Weights of a small GPT-style language model, trained from scratch on English Wikipedia: MLP 2048 ReLU, 5804 steps.
Each number is 500 + 40 x the weight over the matrix's rms, rounded and kept within 0 to 999. Layers, rows and columns count from 0. Numbers have three digits each.

# down: layer 2 MLP down (transposed), 2048x512, rms 0.0268, rows 323-369, columns 320-383
# up: layer 2 MLP up, 2048x512, rms 0.0277, rows 324-369, columns 320-383
down323:506496489494506492500506489506491483496493495488496488490488510504506509489503496499488494507510492493506510492489495496496505512493508505501497503491509501506512507515504484508506494494506491
up324:460438487520533503515528434502464541476472490552591480543551513551499481490349542492402415539483546537519488491429563529456456530471532429399441529495479455444472532521436485530464513434510465
down324:621465402542425438473526427457503556531497477534421516539523472548463490551532480442523371596518487411498540475605465454521466480470472508461453477582493470478544526484524546490426446526490481
up325:465499525491493518516516509512514514505462478494489490508480520512508505489517497486481509501511500530509519496493514515472520517483542515493480496500523508484490506493483518498478480505475498
down325:505486518501478495515494483483503503517504517500487487511509503498506508506484511476512487516499509512482490496501496528484512486495490502510519485489499514502484502479511486512485501489492495
up326:488500502504513498519516498510482509501504509509509494500482501497501485498476501478500499490531505512508509504501489505486497509483519508483497488490520507487494500500492507501494495488490502
down326:494501498507489508510502496512491502509499505498489498491506506502501495506494507516507494512486494510507497495492505506486514508495508494493507509508492499501496520500494503488491505503495491
up327:514504531470457566543514618508399487524479523519508583468409526473554521484505462492501509455452494440530571517392487521502530485495555446456439515479529479494487466467472473523359470447419524
down327:552600545480545547518457381534470552501534556469560447511488485464439546524521513442513566459478537419580546565530500449455415524493508455428425504478493557381546618582408539508455505529584433
up328:488494560522492505584548458474492476479467501598464553517478521546548459513524509491570457588540578546440489500522543549500629496533606501417417434481525533414461461414405414486439467476439456
down328:468408497509504401490509546538479529492465612563434548510479477543523566442508408451521624548550382507402445500452436515542529493472520416449563489524497410480521533569411534487554464480391482
up329:486507557549525487537526517575532508502478431519566520578420526452513511476372434522482442488454528590441567485552581521471579538556489491525478419435535456579534558547522548531391442429510475
down329:484481613513540427478470504514462418512508618483617479488461580466491475495461526460545441510515484582595569477499584513465515563548415477477456426560497490454536486443414484474480465497510483
up330:501460444413585505517453575576508488519492584499536444643436476509509468504525504527503521509431549563545543429502588517506467503543502469479425506402482439459431568499473476446398461427424499
down330:529494573554506490468504474530508593445476583525489494514552535599570469501479552448500496434405511473449546585521454523570433527412422454489482506529466427554513491485603537518503609489512489
up331:501535431514532472510477531486481431514549494506493590525449508489452486533477558539425430525468563524554437524420588505542518473481466434489459446492522555468537513451494505488514502502447513
down331:575550501534479598467555513479467449525503520574583406558488571531416492526450564474461494461447445565498445523499562474515526499526506499597521548454496584524543433473498611494457495477514513
up332:486479499508505495529476475537475522473486511505510504498471487505486505488510483488489526500486486501490486510485496507468530509478513496506501480482531514487496501484494520494490488503491519
down332:486486498498484496523503508501500485492499496501493516488489490528498503498488475507485487494508528510481493517508504501491487491506509482520504499514504486508487501478488493524494487487495504
up333:504527447503495510519430525558544501477493506526530503644499465503454509419519498491526469582575469573495502450549465517450485595494468506507467489452471513504427506531545516501474487424446471
down333:508525491451468501477526520530494548490518543554505469534481484476487531516529549551485534525514566516477515547414436509538491549541486580475474436494504443527601530445575613447444523463492603
up334:523481490472563471536435552520494464515552543475476523478447490454483471573566602487442476470483524441480534495470525535572515492430509515532480479397494458456517556498510448502421497442426481
down334:489560492445448466528431444459474559504510442533519483514516495481527523498428473495537484450566477488528537538484519496397566453479401503473490488554503548524492544499461519478390510538587433
up335:490516522472515526528559425498441494433494434525526530502532512493492377498379459459450494522552463572588494556463540554498454533530518576433458562473516531463464491474467497580502460506454492
down335:555453547540549475522529437434488552519481471500535489510505513516503482504540528549478481479485498536515510422557460579480552455419503515508494531457522398534521441502588515497511451496478537
up336:509513466407538497497430376577505502539512476467553475517443508527465449461497460550516541475549482525451498563554637499517497607456473483420423490468505493487380549518437426603517449478512424
down336:488596515539515495530425488527485532510536556517446501497553490480536485455525557433530552584561457466435504520484528473473477545567592494510524499571487453459529559493507416505470504521508436
up337:470489507499528496527517482536498536523473518523533481512457506508515473484477480487480523480497519530489492499497542513472506508478541490461475510492520555472476503500496535486496494483491510
down337:491508487491502530508482485497504489506515491504495483509509496476474481515510522497528518511508499498498498497537514515493500503525497529507513503494489531467472487512516496479478540505477505
up338:496568445492504519512576525515492485512496468491478513488536515501502517573491464530497447502463501495493490509490473510512483541468479545486441479477496463493453471574503543469483465530462435
down338:523505438475558499487461565520485528524510510495512453533500504495535499480498534485535495521525466536465475476540536534480496486474495512476519518552523464488489525525546455457481456501450430
up339:515576468514541459553535426529427500512538504508561476489509497565468473476510589562452497477530542520567506525434611586497497543444529478492559358498590495462473606445391556448477502525496478
down339:444462485578463466450401412643531527460518484502465424452579463517532548505465442544491459469479484354461500425399544451465491439568534512552451395520499489575444589411527512577495518559566386
up340:460416499436630485544431508616505496490507424514536499536484497545492424503342537525441422529513521512502512534593583512562503515571562510489422510445474508421440541571319455466516499387454508
down340:516462524529520558553582517517502544529445444547531642550519553562474452452580454605474465406554555488450491407496509485442591488474499529541530414440481436511437522548544531561556534351389523
up341:483503516500510521518485492508497517501493496527502504507498512502489477500481521516510486500527485526499494508496496526483498499508507495504482498479517521507492493476496531505471479487490494
down341:502490488515486517487505500500487506503505504504502512513485481501485476515492502483502498485495516512473504491480510517516498496490505496493499481510511513487492523503498508487514486484484503
up342:424591514498570502518476582504464514475524473485503522568473483494447477430505580575427485521404473642475432464579577502451553532494498548439453446467496462492506520494459500429498482517470584
down342:564528486513447494468465443444524514473498448530530468499501513549490516509570498500457427553552415490581467541476559499504496574525596407583524453593493507509552431425573593511622477539491428
up343:531417521509545467496484439626465504477443441514545586523481546435494474531485544491488584475485499491492469464522575518495550521529495469486540486463505542435431516493446423432532486465499594
down343:459531409450532492466464432477503593407511443553415416477477498508501446530408541410484585525399458500441449530544517543526508557534508544495551468544508510535531531544475562401549491502528417
up344:490509560504513525531472450527465528553516429527485486459525522486539477551523557533488503499497489497445503490462510523501516540505569500534528466449541447461506582452492493501455520514485521
down344:514467528432483518560518530502522534600430477546474493480483476485453408497554541494502450480475528512526530528509512518416512486471548478448476528464491495456515491542495488510508479495439432
up345:473519501491483510534471508565483525518466538519472472567468516492516481519474485483501532533486446527503500496495498529481508532486517465463463496480509528456448519503446513492474463476504476
down345:519538479482461491487457511496487504511520498482494525495510505506509466503508461464477516523535471444538485491510523503500524452488488485502507491499512541471534477509501489575552483514492517
up346:498490511511479513517501495514496519505501505550511505514487492506498485527495524504483460500507516514509520507498517525483507509497546486496507476491509498518488521508505517496472478496520490
down346:500491511492497502501509483495495508511492499503500500503503496505502489505498503492507496510500503478500513502515506523507505507496501496486491493491492511498501482489494502497510507492504495
up347:462575590527591481541513517518442570508507502507483517467443482559459429521497493552468499514555368462453467474479475549447529525442541556512432528394514500503475475540476505520525515460481485
down347:489506558520535484513515555532493473530470416507473559402523511512415552516523532528524521506448546391449463555524481522500429569540469493481460556499500489580562517426471435465481564527421485
up348:475498487493504498539515518534493512486468497501510498513445515522475495483484496494449509493490491486511510480450502523489526522502552487507484491497539535503476503488498497516466474494502496
down348:506512505503502499486500502481514503492496525496498465492509492504521502484500510527508504479518505508482481466488479482505517512488473517498508492528506517498499499531518528480516502482485479
up349:488498502516551492546462577499438479557507566496464559485481542512484446547433506447420482628498557575568542482520584493466524539552466508490520493416523512499520494495491573560466423506510480
down349:428382501522545568534482500436500455549544460522448569474443552574510525559441441571563402461594440490407510527486468438505436510452446533473454511575514505540436470543477433596459551474514485
up350:360466508531558540542526436627502502502484529496608441526500516483479450495578490582500548579437446422635465564574464524538517543482522414447455450536553538406445470463433508517525492499438561
down350:429531469517584474566526478449533400505478352490576485451554543514469515517462478529508524502470516405500530522516510519617403446472590561514491380480515487571444463387513428447457548550507558
up351:488517508472545515525516589566450561467487497489532449566504503481464511477562513511531517443512469641520473481589524508492489491544530565516530507447507449473462615534426562397500459519413480
down351:511473509473480524481519467592495479545495546515499476561457520416503462493411546462435392506494527538476505532513586507564458562519543460452473410485490548467554488416516501511514556443488579
up352:477513526497519495517502528512476501488502528498494514515483505508504470505489516491458501501514504509499496492504518521489515510472530493496496495462511500484512502511504499487498480509484502
down352:514493510510486483486501504488506488489497502487509486491477498477505506488496465508485516497514521487480492494494507480511492494490484500526517488517493498498504496487508507523496506515505512
up353:489515486507521510533489531536481506508485502514507502543466511509503493520477485469492484504503505521525558492494505517454535529445517488499484494500516484496499505484515500503466466475496510
down353:494477510466507501487489483507478485496486500473498481505484501525487466475496491502498483546490485496505545484505508497522530514492519496514489517502505481493485497489470510492502520482482499
up354:439563447508478491517464511544485502508515521495521480561495514584474471512525568536481455579452527547460440535552523489527559551493508536445532434488505517507484466490538472552454497434482577
down354:538484526559428458488522457477495497488500537530493560434491544545494496509453530398539456528498516421600509538422495478473483586462571522490390435551494464544543497422583510522530589513566470
up355:498506564572474577508445431513474581471441563661496521532516452539459347526413516466415509504501491518520469496523459528470509503474530492441481441495509558483454488527482464541391484489433555
down355:548540506450503461482488476460504546476469480440471464429555528438525521486547474531498505455441470493440511468477578522489525482587504535508486471499495437504556495503517565489461412499494504
up356:480379470471458539557569406499534490472457508569498492543502520436566471513452445495548557539437530540556483530547456541471527488503628514467404497547534485469495526572584528431352443455521533
down356:461463443418529540552515450460490449508498542511454493487515571485535431524521415476450482545490371524479454477552535572515612553473496422494452570502527468577621449540533469521475468497409461
up357:473507606498483511524480433603493532558473517512524499517470559495485450580513572528462518455515517566512498443499552520514407590514552492466529486448519492444426510516469418427495486402524621
down357:546488453474465508530427553460538465493499553544450453531543356640512509459573446446519544480533393508438482524388485473425476488455552620517420452496536342502423559568627510454520554500498526
up358:486488506488490509536521508526498534483489515510515503533479512522497474529502490500492483522495505501508506478482511524501507529488534510478514491506533513465482518467493499476457483496470501
down358:478468482506494515489498491519478505508514518481496482506505502526512496481485493469495521506498493487516497499505534499508481498491519479473501501500522504478494501518502480513501513495506497
up359:425507482523496564524512483510481521485525469535609451537440520578554446517473396503483521492496489523389549414434610517473497494482526528411432389462514554471465512441521461510452405496543426
down359:480479481491500458505526418566487478532506536522544505524544610478522470480504503479458544436500496513621454473543450495524512520541486541471539436457533533507485449520524484577459419431488536
up360:489431499490453474509400496577467558488494515544625508553542497598481520545459443456470651550506629557492606498485462509419466414543574411536517447573557479521433446469548498551519488418512506
down360:561445454491560489560511590501457439506462567506507395437495496573476402507438447458484543465482444442579456539561491518524559488456480477612584632508538461518531420539407530548440496525384431
up361:538409521486477520515464481523454520539521488548528488565479500526482534511531513455480473541484567491523519478468616474536472480521572499486499419562471444384521524529526521475488528495567537
down361:506523463478579474510437578515519497519467509477446435467537487568486504460519498477454513491519522484484526469529486497510510482550477527517445487455526498492522508524450469469468491541487481
up362:494498506517504497507496489502494523483470508503478475501482499505501497497501495504497514496489490508492519501493501500468510503488502482488483500506532513517475515460481501497488480521518508
down362:504503506500480507500502512499497491491516516495495499501482498496497504492496498518509498488504510505501470500491508494535492486508509514502497511502505493502502515513508507509516516491501498
up363:503488500497491503508488498511501496508481515522515495507482500499511466501502518501485503499505506512508502517494516519488503514498522509496483490499521499494464488496489505489482488496505486
down363:498502502500505503507499520511498500495495505489498508493502510500500507496483508489501509503502508501495502489492494494500499505507502496496501507497503488496498494502499505499494506493494500
up364:487489489509488519517513501499492517498501515516475500522489505504502480496501492513499493502497511511516507489475518519483497521467531498503502493501495500480482500468509491495489487496496495
down364:502494492493509501496495491500510501492495500497499500504501501505496496498494500486489506504497506488501503514502497490510497506483512495503482518497496505488487493502520511503494503500500518
up365:488514507513496494514484496497496498493484511521524509505483503502509483487497503496504511506512488507486519493498517511489527505516518491492493490494504501495502491496486490498487490503491501
down365:494497499498498499499502499501497506499499507502502496502498500501506499495499497498499500498498500500498501500501495498501500500501503498498499501498502495500498503505503502499504501502502501
up366:507544476464608511524538533566399567469494426585489487469440468464473469459510493494519511483455457491486607478550510579487524563452505505551485497502498469447494571434450529512448496542456477
down366:465522527500491493428475515483505533494494513514472518532532489536486427485486510494504501495558532469508494533493487554477487501450504520469477524522516499572468449492484510538542525455500545
up367:477532449524477476545399467559493601507455540536590493564525568587537506523414547504498535538460552500563574491508483527491574424497566512487463520430508534428389440471511430540481468454453562
down367:600494441530549631472545531509502502467492420487473545534452459365447403517497481354506431586627512519587504469575546526558438521516453527543539528468472536319538416627527355432482450521411481
up368:517545539632461490548520492511441506487483485517477530476469492551483458467511482470516529568428502432475521504391613499511467534408556483522471457569478477485507559554535451392368543464485480
down368:478470420537506573454451553491460531502479511478453480521510451503519499479471483496488456402446567595490549479510477557583480495445552455545494489449488574486496462588513495597410431508484566
up369:508486567447476525496490412471489547464500537524456492521479521516512510488566530517502548502570497544589526483562539492426507528529572506445521511518522424472554544513448514570474478554587534
down369:496550430500505492535510532474530547471495514500568528488544520428518468505398504528547450480474523483524485505571555495469476627552369396535458553466484494468478433525487441446463523550441460